python train.py --optimizer="adamw" --lr=0.00142 --lr_head=0.0143 --warmup_steps=213 --seq_len=1024 --doc_mask=true
Each number is 128 + 24 x the weight over its row's rms, rounded and kept within 0 to 255. Layers, rows and columns count from 0. Numbers have three digits each. The size before them is the row's rms in percent of the matrix's.

# q: layer 10 attention query, 192x192, rms 0.0618, rows 51-63,115-127,178-191, columns 0-95
# k: layer 10 attention key, 64x192, rms 0.0583, rows 50-63, columns 0-95
# v: layer 10 attention value, 64x192, rms 0.106, rows 0-2, columns 0-95
# o: layer 10 attention output (transposed), 192x192, rms 0.0645, rows 0-2,64-65,128-129, columns 0-95
q178 095:154138152061144129147128126111144093137121108144092137155129067133145157118117144149139112078126104091130137135128138129085177091142167172087127084122132140104081116108131121141158143100128127180101071088126100148122132109131124145154134162123142136118170123130168108085113148164094123134
k50 104:143132115163098174136135136087112134159114116137152123164114130133114095121161166129142089113161121115086075111155086156161121108117125081140119140125129101120141123101064190159100114130176148129110123137125138133108147128120126108095109166109106136137148112109126171092118104131112104118
q51 111:094123107159169133131130101168103151160116130093113099128147159127151141106122108118134129153181160099124133138121095151151145112081136092140108110144116126103157104136114119130099107148127134115151131116188115130129094129125122124092126114170124143124121124154076124127157094132155131135
q115 119:136130151136189140112140092154121125153076123120148113134102160125160125099125162128105123126163163123154124102136107116105121153139087098145118116157156103149144149114096154145104134097148151108170151152106114175114138128095138132082163146156117130107140062098078156106128095133066094137
q179 103:113115117122156141154151125172148156153032116096133110123144146120155153085156100118143125145119150144152111086117124158097124132114117087125107148129128104135131127109112096106152134083136132127163150106154088147102133112133122164110162115167104136122085098080106112103128094117105131114
k51 114:129139114076116111122088138114134119117155156142099110134148102151190119149119122113097145130136126160081140135116091111123156111114131154108181103161115152077147123167183119118153102161121142172099138127141101132152115142120146125170095122139131121139109139111139126122121172152179133116
q52 114:146123144100105119117151141094099167126140092133133166126152165122115113096157147150145088131117118109146168125116161087056119154151125125127163096137174129146121158120159159133164114136147145130134105132128108123128131116127125101139122152166124131131148149113153113169121091150126125148
q116 088:158090109098140147126153132133130158135075154131099128143120113103083135137138160101136154106104079132140129107159140149153119102135134156098132123128111159182125168094159088133129120157114136132146122129141119166149125126128131105158121129139153135150156082080150100062113122146153081162
q180 081:146117105120111156103129164092116144112112167138121140146126133136097115172117159131128098129120107095121151088118118128103160114170118145169106145117109103169112161095124124137137143127098124127070107113127149124123159188134118152094122098157166131158119151130152142103113139142130121138
k52 093:133164149145124171106119166136166108104158147120125136124157137079089155137154106119147129096102118107132174138142145135135131065084122127157141155145132084139139129137145130119134134094098121114112093168096181098087158134138101118165097132095136158117116155132163179139112128152096174146
q53 111:143166119178081150110116158124126107114137096139147144099143149091124159117181139192183162139125143142142178131137159121088103129157096098095123155103063129125141139132182123093131154087114111132126129146093128123133130127137129171106151119125134079113126184115133129139130121119158117111
q117 091:114153129162115099083111121127122090139139125120141119163157109099095143129139100146141121154125094142165115131127112108152114139092069147117154160055127117116108166128129142122152127091134112126129115122106085094106106125147108133107151139117132113100150111083113109148132128125124098145
q181 096:140150097191105141126141160131130095092128117144148106128152125124116177147152102142149117151099143133158105134125120117096105144146077094115093125082131123124117124155171160133079176089144139119171120142133134137145110118138125164076125100132100112114135099124104162139113129152158121130
k53 103:137170134167169148150122140133116133095120110136151162130162136111111180122155122123134117115146099110147110118165142117115110110136174134153123085142145112129191113129188123131103136144141148093162131139122087138113108080179115133149130145158134124095096118113125091100123136148082155147
q54 114:124140104078093113139118130123108180183146135101118169156103147147157104126051080092129095131134133124116093132102138134100119136148132184104124128141095138148119099119157125132137125170090144134099122129140134119130143153097084113129096134133097141161089134111143119126130116126107120123
q118 098:127116113093110074111175088129148142145106120172129140127112117148127115144139092138126185113153149149108116088085127129079106094091153120099148131141132175128108102130136119122114118170108149157134112103157130120100159133126085117154135082152090127098120086143100126115060135158128167082
q182 093:152101143087110086122124128177141148163102110107125145136105099131162089150101122121157146097103141131165092126104111151146145099107119182094116121141106130120105136122150069089114113133099098118119106139145122156102124160110121102170104136110138160082063115135138100136106118149129110133
k54 104:147106145160142106116103138164172152161107173109111096118115137107119129146116147133148104104161118121140116139123127160142135139149129101093097104137177108165114095132135150144147117121126098111129160149143138094114120124093164129098130121119137136171111103157163177116118080116162157121
q55 114:168111167137143124134111148121147123156164097123131133122129116127130145127165130118122162053169105135130143082144109125099116097136111133104117104104136095149099140118126147138106111141130101138116130165162128191116130101131110147133105115139128145179122134099160174106151119108119131085
q119 085:131103112103085114154132156137146141109133134127153158088146147112174109125169108102129152090137141072109137133110131157128080181134130131093121106137128134125096125141089134138144099142104115131106117170158133145087153143121133111134155157125120175123119103157163143112084146165175147125
q183 093:140171109141111111128107150146131136134172114136146177125102130159135151117200112122107145097117133123132137123111108156121141161177115155162110153113150068139125142121106157145160121157113147155109166144164126186125153122116130122132090174138137100105111149155168140140114146119152138130
k55 099:135119148116129092125149124142094142164122074113112094140166118170133167128124134136103165123131113088153139129089113110161102140081142090132131118127169145130085135103152123150117157142099161141119124154110080129177150108114130099148112128128084118169125145114139121114121123137101133131
q56 111:126119121117132129124054166141109095123195086143137113135074115137131109110118129130187094133176124130145098148154117111151169112088116121076112084113165139127152175120141143129128113129129104109147116111112135116163098130101117106101098120113139111132124143126130140137151125128107128092
q120 103:116138126110134106128084121115101139097173131137115111116151118193087120134087136154145159151153103116184121098166124158116156147097098152115120067108137116116168167119146141089139098123125102069148106139099119149141129147097082072146140140136173102154093131136114115107106129103121087128
q184 095:103135146120126135122105102101105134145144091135089123080138071149106088144105141152114097153130105087150108119143111109167157147141126128129087115127152112122146174146158135117119085122075105068189103107130099144117129136133161133063100128114141132138133148141096154154104145104128143118
k56 103:110125121131143146146141122153155142138141115129143156176087142076125115086150158116142138072127117119142157158169125123055104130153140075145122160133134150093094125117131148151123109141080059170106126137124108145098141099129168172111149125117076097105122121083117153108107140155094165073
q57 110:135118062187156137156117109134123086137116089158125106172094147115186131096101096135092108141114115118154105132139161122138143076112146148146144112118159099147132115166159131146074134110111123143139150150097092128162160112143110123123096154133100124117107124150120134119133147118153113153
q121 090:123129075141148140155119119116133130132124136161121109130106172117139170125065140123103120132146144091108099116103142111122073135164098117149109163121133112147145139119143118126137106136116122136171132117110147130090126084138127113080098145125173144097149101139096137091116139140156124138
q185 094:120143080133151153148147116102105126149148094129111112124097153117185144142092101160133113149161088127147100085140134106149128145114142123150134166118135114134114147117135116179118105110156114135188109133143120167166141119125138144120096190100135119113099126138123137141165136144189123130
k57 100:125182132129163157143155120103145103179096120084141145105125099129114098109135083156141145150102114110129148158069135153090148149104130171131108133144144131129132134157135129098141121151138109149089107124132088108125093102102104132127109079142072120123123137080142140159137151103079148145
q58 105:144121102128125105085133105123119150081107169131125119124103146141120099177134137096174106133117186120167161158106134141087110109151125138120143127174122127162095126197140134127128118116160150141137141098152144161126089159146121169130156149124136141151147149110123086137076130117145183122
q122 110:153138142152132157160150075119117146155125142152149153118101113099079112134140119131164137075145123136139142137108141150167118153164128124098153165201140132187122137159116128123136141121163161152121157129109161109104075131144151138098121139129110125094165089057096129121133073133119144120
q186 086:168132142148079166101132107125138159138099186183139119103103145156112093166146129091168116116134158145158106124112154145162109143145128178117154140168152105163117128155135138090154143151127127140099114142163164147146057141149152181108178117127128125110157130105086130149112120140123155155
k58 101:120142158165154121113105145111109140100127111145123118117142113114151135119126137108126138138155146134134112148123096110111117072120111134149115125126115096137146114111174092111144118146091125103124160145156119092113129141140067109172110133174157146152125182119163113158150112104140161136
q59 116:131152136092120135077148125154097150062094164120158107133118096152089121119106176107148141117156122155157183134124142102106078079115127150108114132155136134125117175124138121130103137115135145141106144112126142100121120163087082110141157110152146162130117106105102132141135111110136144127
q123 100:145148112158113139129137128169123134108127098160159164146140143117087152077148123157126084112122103121147127114155134132111116109134089128167116149103135083154084126085092107145098152107097085138169113140104159097103094108139126145113120190133156153125127109111118133079112068101118115139
q187 092:146115102093106109112161093155130134090108095146144134142146112153127109096165120105136120158098068157127140095126122155116132134139103147156148127159137113180090151079121156163080137119122136122123131127136183119133123150144135119113103101174171141063097104126125139092117094102147145153
k59 106:146136144118150146075135182089121124133155132138137142096137125107099150140104111075111104128144111121150160141101172122130155088123144153155131101122088139128153128133174161121178150156130140115108118110131135183147111171119160147147100105127126150175114149122140106173115092163148174092
q60 105:114156145100108116161133095127116103149097081146123083148130121149134134119114159135150154146152091090121121128143096127125138124186147160114118101114127137174116136145110098190115124131119082108150084127104128170141110116116131141105120122130094100128133136138111158117119115079104176117
q124 128:101138114124134131098118163090129117110123116149104117153143090162133102136118140112168164156122117117126110159109128129113134114118147123102130088144132171121148114145158083152137121133090090162161105130145089184146141119101081132118084120114142142159142158147173106150094155167099126111
q188 108:092142121116107107136107139090137102129085109130098109129146123150124139148094125108122177109138111105115136125133129109128112128143126188070131089116143163142142121159133110155151098155069081157133095112134131147185122102156105125142092094113101150177126128130165143112111129141087167113
k60 120:138136125159122120146178102159129126153121141122143135139129161130092113092120126091084073120122138111116098120154113172163131126162080094156116128099156110132143115123065136151136114128123132147144121161072126134088124117139140110110153137115099107066148137143116134121123146118095107147
q61 108:165170160113125158113083120130135138101092128098143127151135082115127138138146169171141116114167125065139110148127136122130127096114111116054093119178105103126105060129125122093134139115108113146125140150138134140110119128133158124083149084178132121116117111123125134118130110169109147101
q125 119:146112164103100135168112107131126164146119111096154102165120143112150118114111125141097101102135124112139108115151116154143126140109099110145116156121136092121068139117067157100169132106120164135090136136062169135095120135099128093100124099110127097098140122099130157085149078156121100146
q189 086:132121113136134132139090095128154144130110120112123103139145133138123137128112141120137133112127109126154085125135119162158135185104128116130120143101116125102086144129112151092165102116110106131139132140139120135078129153141137091082149109135136107080100094113107090099148072145092118123
k61 109:115147115109101161118160145105091109130146109121108141135139103139119133149138171142126184138141101110097119163153135144138217108160152149119156130144117119138167092117148107140119107136118096127149086121123101140187163107142104133139119120134120147175140145108144118133097128141110136103
q62 111:124134140104167107129077121115115110109162140123124108145139134098127104126104125117108113120116168172156094133152097181102136105197146122109128093122145112090132131120117144186138079153167093175119115108092139136136119162117145107117138132109139130099181122151148150146134137123129117106
q126 098:103161139155125108162124141089120097151148123162136122087145149131113135144149151111127125117089093156130103121105098079115110117122144111129128122086143116107115099153100120143129093101128152152098135169117088166140136112144141146139151142080170142086137153146126139124118139156143180129
q190 092:100151114147152085131074152126132113146095119133097103144161129119148104136128183110139111113120112134150112139154121140123150110149144132151156111149127125112120091115121173132123110143167087101116135146124045154145131160157116116134099153111125143117112119161196111160162128137117151142
k62 102:116149109104101141154152121111123087093128099109165094164109156125119110122136130136125096111151122092118094127131126134131118150194133111122141145079099095099143106079140175140125139100133087132186131104105145133144082115113133087110120145154089131121147149130104162108152160147109088114
q63 121:108089135147184147154150144136123132148152181172121126120166134189111132158091131100116136111119140149149150131116126144132101123128084174131132108149161120132114120104134080146151138144123156109119120152165163138122089112147153118145103120116162152123115154076106135107110114127189154154
q127 096:118139114157140146121060116141131117127126195157117133077131092142126171128100097105075184122124108098130133119091147126119138096126052126108105094093140151101130104133161091134136139125130133070108133150155107121130115126122142084143099116127152142157070158138130121111129140106130090109
q191 093:133143094148108134090127131104156103149170144148138093115173124139128160131104097084130134096118116082145135144087164149127125108096097154120146129116125135102105107128145084122124148117091136091114119146190107156118089098147157113153123092089141154149146145096120131109098130103164118157
k63 111:153145142128115143111162103149093175129066112107119116115121131129155094132138114148111114088137154147152126110111145107114097148114129088132134146145138120167119117119143125099143088141157167173142116127170139145094112110133145133134126132089126146141129108151142136114105063102144142115
v0 091:128146110146156151133167158154180125140103131149153115088135102134145108153130102122125120095086153092127180122129115088136188156107121142126113077132127127118164119156106078172136117101148096112077101081122131136150140088180128129141129138107123092108143121098108143099086128093144128118
o0 087:102144140106128124104099156122123134138133125109147180111178167131133151093131111115121122085149124083085106115143152097122112168105158089157177123161139145164143135080111102110122134089134147146130103115165136146129145109165141122150104118153125129097082094115149152094113112102176112145
o64 107:066151120136124123120113133118110137154158172152137101101160149116145143087122084098134100099153122113135125085084123111121112175143155098162150138146112130113144125150193133098123131119138119126134125109149110166119116123121149123130114161089093115095119172110120135120128134085148120119
o128 081:092137130124119135096118145123111143164167155136115133108163142155146168084119095090127120093131117106115118088130126110129119178125157093152129134151118135125131115121170127113122111101134111141127112105163110165104130109153157112117084134093095127081105140131131148115113114086158120139
v1 103:139146150097106107114149109139120103135124169164116109105107120151123139152088141074074139163131152162117150136173152098140126113106126136115121156138080125127098151126104166130124130119152136106128186153178113133103138077098143112105139126068092114115172133118130131111113133126144155102
o1 093:142124134142134157119124168126093157149073137125117166179112148088086178118135141102129134151124135132139122148140158097131130153158140106142117134118119138122152186136091113124150148125168169171137164160132149144137153137109114168176129107101118137135120135159111112123091119107150152126
o65 115:129151114146117171135104139106127147131093154152133106119134117115169129129140132079110105138095140150131132100137153138085136122095157097094116144126154132122125111143110103115155163108137132133157131144107124142103096124122110187119125083088142119123100099157167131080121087132151148129
o129 086:133147122138147164141119144106115143129103151126142113159106120095134147131146140092112120159104143127126121124157171113097132109120160077084126135122146134127146149142084117112155147113141138132152149161095125143118110136117110180143129089083135124116092102162174120090103080129151156119
v2 092:099128114102118106159142104112146108135079132124150120121097105179133128126130120109106110170070071130160118110125105117120121205162157098076106126114149081141148096132134124144139120146098145081138134153122115094147125133088099096130123122121147152153157120120141160122147099120119139168
o2 097:169158127160129156138140143115167115131113135140131125162143108070144167113127175134090104088138119150173099100127144181139135134104127121102124110123138166133132136070161146117118103092090107143150129097097144115137109137149109105128151074138162135159125196170096092129132123151129171152